Part of a small language model's weights.
Size: vocabulary 1024, 0.549M parameters.
Training: a variant of Muon for these matrices, 6919 steps.
Each number is 128 + 32 x the weight over its row's rms, rounded and kept within 0 to 255. Layers, rows and columns count from 0. Numbers have three digits each. The size before them is the row's rms in percent of the matrix's.

# v: layer 6 attention value, 64x64, rms 0.192, rows 37-63, columns 0-63
# o: layer 6 attention output (transposed), 64x64, rms 0.178, rows 37-63, columns 0-63
# up: layer 6 MLP up, 192x64, rms 0.326, rows 0-19, columns 0-63
# down: layer 6 MLP down (transposed), 192x64, rms 0.191, rows 0-18, columns 0-63
v37 089:107080147098127163076156111093091081133112129167094120195152102163133143137169199148125072156089097105154112149163115061158167170176151100113115145104121118144128065118126107109139174158140178
o37 095:142153138126152179143066143123136126128107138185097113091154106078087154155149153138102207117125140088131170186132084079086154118089150161172114132062142143143122127097114073108103183170125087
v38 099:076109159159142085163222119132169131165158144134172124141108106073118128159166102149124125133118126083099149132098111119137118065130090132154115095117115108159135103154100079104154230096130074
o38 108:039149150176128138103093128164107098148105177098160125095099094144154097171172090094106115158117178121156136153092086116150127079165156117126109198153115117154098141110201098177133110129089108
v39 097:178151118089074114089125134143170160067074159143130134145122144138108123086157152135140085174153049089133098161126119110147080122068147173126117176165141182138118112169206137135164114117126108
o39 106:137190115072103076147153163139126155059176063123147173149145133135086157112117109116159163114147063127083135195155134071158157149156112159117095088117133157124116122165149080114107160084107142
v40 099:112125137126099099188087122131086155162151113123147134118075081147160081165132179141123134136132186115075162092155136140101129067135188111130107105121084150119090118117167090082151201194087120
o40 112:101103145176109163116068072136125105070115103113166135154113140122132089177125139143098119201105177107092173092107180110154142100164143108136120142129126102208092155109132134098099142216114120
v41 088:100112142122146125117120148113147163087111115113121127138130136122098139088162114167051123175148152194143132097134122141044194145189137084096148167186062188142140125096102110143109135109173088
o41 094:120078169114160112103097073126086122144103121153146120109083121128051157145116110093145170181093109142195081108157138189126138092186116152072195099122164112161178133129116121165129132125159110
v42 096:119120115070119155085154121175194095151130101073082126176077189130126129155141127152147118107161145163120111079113062148104075089140184090128106118092135149161128121173126147153112083177083142
o42 104:127115061127119100034159162127145109158127120139117123114104120158101175186118138151165114113134106212116149085184082116111180150106129125102092090149129141142112122072128136152112122212105163
v43 103:124122150139111192118094144158159179090213123106153147167127101058100126160140122100138176134102158090133167154083065184145122114101117159115108123111109138047143092115149130086122142131086163
o43 113:115088200133085162135171108060084106125124137115113182120122155093165032116106172167123152169119114169099157120164095064160169109173142143101119164125112154102130137128122164117112124153100097
v44 102:139091120121134126101156127144200074146108156168125165093154057105119045161056118140122148133146129135041147143146146086160140122201108139156078124101124170098127140128119142119166143139106156
o44 106:101083126187098112139147137140145163122097101048128119133147093117134128164101205134106148076101184138162146156074140168129155113142115126169132156110112103158133199119120071128163093095056153
v45 100:095170158103108120097067074093111170177141173124093105148153119149170136130165128110120113101150088158108147154078177142126110169154124139179069107120116103085118182180167135118048157097133112
o45 114:155200175160120118143093123092110133139115146116131174155180096153079106162144118140106080056139142176082091125130085106114173139178126063178071119148108147111097149096133125090127133184157127
v46 100:069126149164094176156165111080107082128148117189090132136085152163129071117118102162169160142096166132101137102133136128104153122115112139166190090110126197133134148106067132140141160073120056
o46 102:130186146112142080107128160168082108136054151100115110137138132108127070150139137159112119164121178064095135149112170196117138071061095170177111160120150092146165156114127141176127095096116147
v47 097:147090122139104068192082143153130112102237078111151119127103159170120125131117130169124128117135164105132104180094135061191132126137115142109126108131141171128127177173102118105118085186167117
o47 105:125147165197186066162098096150138085094183153091131092141068132069160095123153156141100150132148145137121108131133137086165086196083113135091189101125116149065148126136133147151131106152100126
v48 095:152151104100132105154123190163134175115172121151135126090165211122124163106151094098169162135188134081088146096180124118117130081139152107045153112109117117093086105189126082145128114100115151
o48 097:122024121191159166122181112085140049136139118127169147166148122093129123168157121063134136177134091108116119085140118121113091152177154149079088143116147134098095138120118133177159162107118145
v49 090:125086136168159179064127085119154127135062174120105120137186156152141122126133074135142126070147098119216085112161135126141078163131167142091157111150097143162118122077100182105138091165120129
o49 105:159091085114185160072180182114154157125129157131112114146095140173123120153098120151123094074176133135186116126192097130061145141100140179127127104163114129102069085136093139097110106089182135
v50 108:169123177125098138145086146094157173100173092129122073143129075108103186133172126175116113066092147159105142144166144082130121073147103178142066151162131161114141075101179124129123159096108164
o50 114:087166175162155145219160071106101101147098103133148172098096132103074145148103160134103146099099122161125132185111194079133123132127099120067140162137151109149100176095121167132088138118136079
v51 111:177071118045156153152117130065108125117138144151162148129069131190143088163113155110154100116141153139125138121096159111159089109110044171108192168125135121171117101106112171122100180128117132
o51 128:134187103140152123098043143129159154125120095136108109132102155090125135085154130142127116122104148095135120118116146126161051152150089170140150195172204092125153165114115179103105174070085095
v52 105:134190103085149158098132171135110160126175145088178131124124109117145056087107103091172135076124175142131113131141130099093190146118079186128097098167107104178103150218127107124141126124142106
o52 105:142174134074164124136177094140094109147166118086166127146119139148090134067151138102138082086139121150187135024126091113122138116110119141142170179114131138151112127127086147184163088090108191
v53 108:117129153144103149071156094109068132151151181089096157136137175085134163094162146178117112158083113137152112096114129121125067094154119104121144151085129159119199114167164180128056068102128151
o53 109:123170169103060114067123145095120155136148154165091110115129139144105129127154122191149092117080137201127093162182167120081064156127137110104083102108110155086118117111147155214137129129160122
v54 089:126056122152108123138129104128066070108135096119106162197127049133103122128093105178096115149144091178116175135142170155167121110080147154121104141155141111138138157215096100095121123127125180
o54 096:134146148212127133130116138113106143142153075151133089163127078172156105084139139170145108171124114210110136172119142104099096154052112120143195090130134088101117132176092084133143068131120103
v55 103:132100191136135096135135128144107177098078095133115145110165097104139115156099084092137137172152178133157101103089111117111103159169101172062069159077138178131171143131125173056105111156081110
o55 105:100155209154114176068157185109179137103132089076104111113138160124123099163106084112083120134161151122149131116141133089106137152217085102132167140092158150141152136067142126124111072097141136
v56 093:104146142157085099058126136121154094129110142137068129068102158158132149188158066163106146116142113075083109150103150139160206091139152071155105127140145122138109099159105161161118143081160180
o56 103:146138079165135139144127095124142148184136152116175125089141098134137137194127142111169121042112116131062161165132087117103145158152137153084062128117112096138153132100155031161129118171157100
v57 101:183117093166100098094157104094138106110138070127144114092133136159108122151109173140098153171197137145125151147144083092068130173085117063102162185149079133157131126126177132063129162138156166
o57 107:094091093093174113134113081148146162107159070140109113091080145165161174146106119149102176187151166081140079127138127098132121143175081191139117121088152163132157142078094078131150189128137108
v58 112:112132126139121149100096120113146120184093105133084155144108123213101096149122157124129091139125087072199171108168130148071131079147136169180099105102098122134115130114114172221153092163123123
o58 119:159106098096089142116106176150102123123084164143158117120164102158077146197107174108083109126144147130072213098180129089101142130101108098173110148164135100082139128158142111065109147156138181
v59 091:117128087171134140144102091162144120160095095109107157160165199155134081131147192119123097140176128131139126117143121081045160127144108138164162076184104162123076068164099104129143069114115115
o59 104:132142132101087081128114157165081126112135128135211135113141128130092128192144093105050103145199153116143115085213083142126145096041143142125118136133129136124133140113111130132163164141088173
v60 103:062119137173175151132153201087110150125129144141134158092160117193135116168123114203147129096161131086090114076114178128122119135053106162138071090139088135113136138134140114063139101154113121
o60 118:189138151191188125138132143083129133141118122097142116084090127147091083133099114135103075152125205170121149120122122116179130159101122164114092174099123157178147091134081094155100063070159141
v61 090:079166082109135113138184189053125151126062136141114117136089079131133167139071146125091134093178141133127155140161082104207096173190133107159129128161124121134094094111110130139155109160123103
o61 098:150116055120161135188141117142121172135122112131100104115117125134129184106140135130166090120125161119089149138116080195148134112190171079141229094132118097153086141125116134130065138101064110
v62 112:157138137125110118114170144089116183103125115116154149136079146108192085159111076200146080107121080139124158103066071156179142151103086061124171073154113160107143164116126163135137106127131157
o62 115:144173109089148135093061103088095112099145154157048147122083173145150123137161083147120101151117096187100176114162113185126148141158166125102143146171098138124154138184108104146167079081107091
v63 087:138092099151148071104162146103181125171143109103202159156117102102150079133169102174101086120132181168184118126120123100070143128079159113101151088068118127119120105090156105140093084162148168
o63 101:143106118112137096065146094097166102069136151075133104097105110194104146136145111192123129142120217129213195115138141128153136149107101134107121132162109126122134101148086129138185094127141071
up0 101:124154131161146142114122055085135117195115076188150102110092117074131164193112140162113136147096094125122155107146128150121088118127140162101141107139169149089106183081144098170203119118122065
down0 094:115123122084082156141105124149080103113093190135169197163142103117097178116135131126154142146147104194148131065109127152159150176088100103175181095091098183124170074093131138101126109113095114
up1 099:170121076121139120093080123144164114122204097170124120131126180130141115129107156174108177138153100166042107119160098138159079118128091087126100117200114082131163136099103122080117164109127184
down1 090:107120061158105129108113172135121131068166098171140157171140108078148138141138165168153125116112101105151179146107202085100127046112151140141169080067160146139141088120083118111173159113142121
up2 105:106092110170078128133191093162099173113146109184127104127104095152159220126207151093171130185170160165132081141103138134115123109116102130125111104114136130103125104112091072159109126120077154
down2 088:161136142097209144154117164057111110131131125154191159153078203177141092146151111145069124156160090140137164102067110138134098130129084136093113170105131132122135171119125112084111070097133112
up3 101:103144102114162157086133133084170149181133114134154167103153180166109152090151103222109120149125159084159119086131141146200118121144155124082138100128178139085156125178110127090078090120150080
down3 106:160124070072073152169136141109119134136107139142086126063153139145140153151149164072081142129112164171144176102128183099174156162137184157129079115131135147123101128117096092132089114105173049
up4 100:182173198109095139111157110143137142165109106089124137129155121167106085149062166108123121143127141133108129193104186180084098119121071136154093069150110072091076162121111139158175135119134100
down4 103:134114078133125084126139144133142167145124165110083156109158113100168144228129094182145121078142111148106081141102115113108171135087036060162134118138181112119149141110106122117144179112165145
up5 098:145119187104129155155154120170086091161103127189145124121125154084098090136096149074109108114126096146151188120106172091161050099135101084156153063150127162111109147179099133150178103161156154
down5 101:151137119162086126093126152136123143202116113083116151184087154115076128183151135069128152075111166131075172154047126153142112135147087097077144109113144167134115137116097177138199129134134109
up6 096:135155148143096113194143172174129164111128099167097109131075143119087093163074074072109185159085109119103078138101164140136149144129172136128138112149107125139187087155081095167127187156090121
down6 092:096175153084153107124148126065148133099090174097114153096183148182150151137143123123112115172134130137103181153200066149128116128119161083133118090160141096099091140057088132076148129101178150
up7 100:119134150107086168151110112172114170096157095139160103146107125134137108067179132137119175121148164138124075150093104169140106147095098206141119071136188115119124160095097085178111201157087102
down7 102:171134081124125141112149129128111103134149143110132174049118135156196123154079080107156068162105137166215163146124153107137115119162089147146123101103090078123072179177098134130124161126108093
up8 116:164141141166129139129118123111104108084134097102137092072043103151177155125166146059068157127162105126096055152118187102131146133144139143126136146145169140118140173100189116195125113131086153
down8 106:148144068148128132084185155127111070152196083091082129152137114120113120147103153137093123115078147069101101181131130131116094092160145212157151131128116203144124168144127113130081095134167122
up9 084:177163105155154111119104139211131177169099102121127159119127175120124126180091162123133111116126137198131095114162210150163103127124098090122165196143104104080077101125137114100118136183110158
down9 083:142109166136111118084149133159130107093114109086051138143079160158138189102138146108173138145120141170122079167215106127101175073069158124118123177114128151111104129106164113154156152139071087
up10 099:104120114105136094109142067106116141143126096159140139066154168130132180139148116143121213125130125071056029165118120114111146143155191187141161132106138132115114155103129165133099170162118110
down10 093:128122209166104145145108210142142076125112132115144106128156154167102098115126176116119115138153134141168168097116153134155074098085154069136169120126073068199117109135089100106166162114094108
up11 105:100085137145131122095152182118073137139193190109167119182158073129105095100191170147166141133125103127124088113149143175108149106088118112135133138106158093119125147170167056148112130134089199
down11 102:137118108140125047137132130132141127171132177129114146114193149087158092061172160143140118160114068158069108117155147166153103142156155106145114138137107177164106128164044082153109088092097146
up12 112:176127152115111114094121082100116105132136119209116119066131132117096135189116132118122067168151120090156144112203148082160133153090143161156138177110087109137152120208083086112165091147131122
down12 116:166111115089106122101175128149153080205168152162084134064156126121166155201102113105135137099090121143107102160181101143183129165093121098151078120151153133129122136099167098123068137130070107
up13 088:105132096072149142135166114134062088124152128172141099202164082123130143126091096121132178166167066103101104142139134156115156193094163104154125104147139117147057110123088089073158143148165144
down13 090:139155146181110140088097139137177160161129123087128195065087150169079119090154091116087089124101155150123126112151119098155126084221106166114124151104082130144165150161161110163115124112073104
up14 091:133174183065133172129125095146149116119105131164149147194118112124126117120100128128105138143093113127100081081080122150147155058088149140096141202132087137163099133086169151114129157215101088
down14 096:199152138132118106063120170079098148158094096117112123121170148171127155083115085162122130151080118133207127156157081139079063154096123148132134120134095168128159157062165136136148118088160142
up15 112:165107102131153121159149170168143096145070113163136077149147166119169123192093164181129141179161148112151080128097141129116095086115106177110108099116135125077130095052104104157110135156162201
down15 105:136149126150132120117140148089097146041147109099108132140086146159191101082156111126132076113156133125149172162064142142126148180108137146173088171120162133119098165149133129175100067162113045
up16 117:190101127111105083104159134115186084097126107123165072127123136130123158093159161119172083126096155103175100133158154124109121108186171154064129134168089176127160123207082120121110152150088158
down16 136:118088167087113102163099099122173100191156140140092061118143121123170147125141201119151132114132234174184123107106087116149147149121048123137104115136088119085121136143120122158115095120136134
up17 094:126112131190101116108093133056182080119106064159152104089185116133163157133107089075104129159168131117139126129126103170160105163147191087086148145171116103122159166102110113087174162149162123
down17 087:120149162155151098074103162142066155039117145150224083151123143147099102134119145096150131123159100152133124102120102153169111165081126170095164139114121170130131072133167139161124108075152089
up18 088:083162111129117136110099124138116087103161099131188134100169164119142153106106073137150150129196138097106075152090077102155159130181156159126172192218133143084160113117107101095091117155144125
down18 111:107106151154146102131156142125177132067178140119103144103157171131152103142121117084150131154134166070128164122133029096166127128136078072111157165097063149169108076191128121162141151110138109
up19 091:169090151091122039092181155144163112110139065165117160091100155103154112144122163117094100197149112106131200139129140173123123166158119119101102135169133092116078130113140202131122122114090109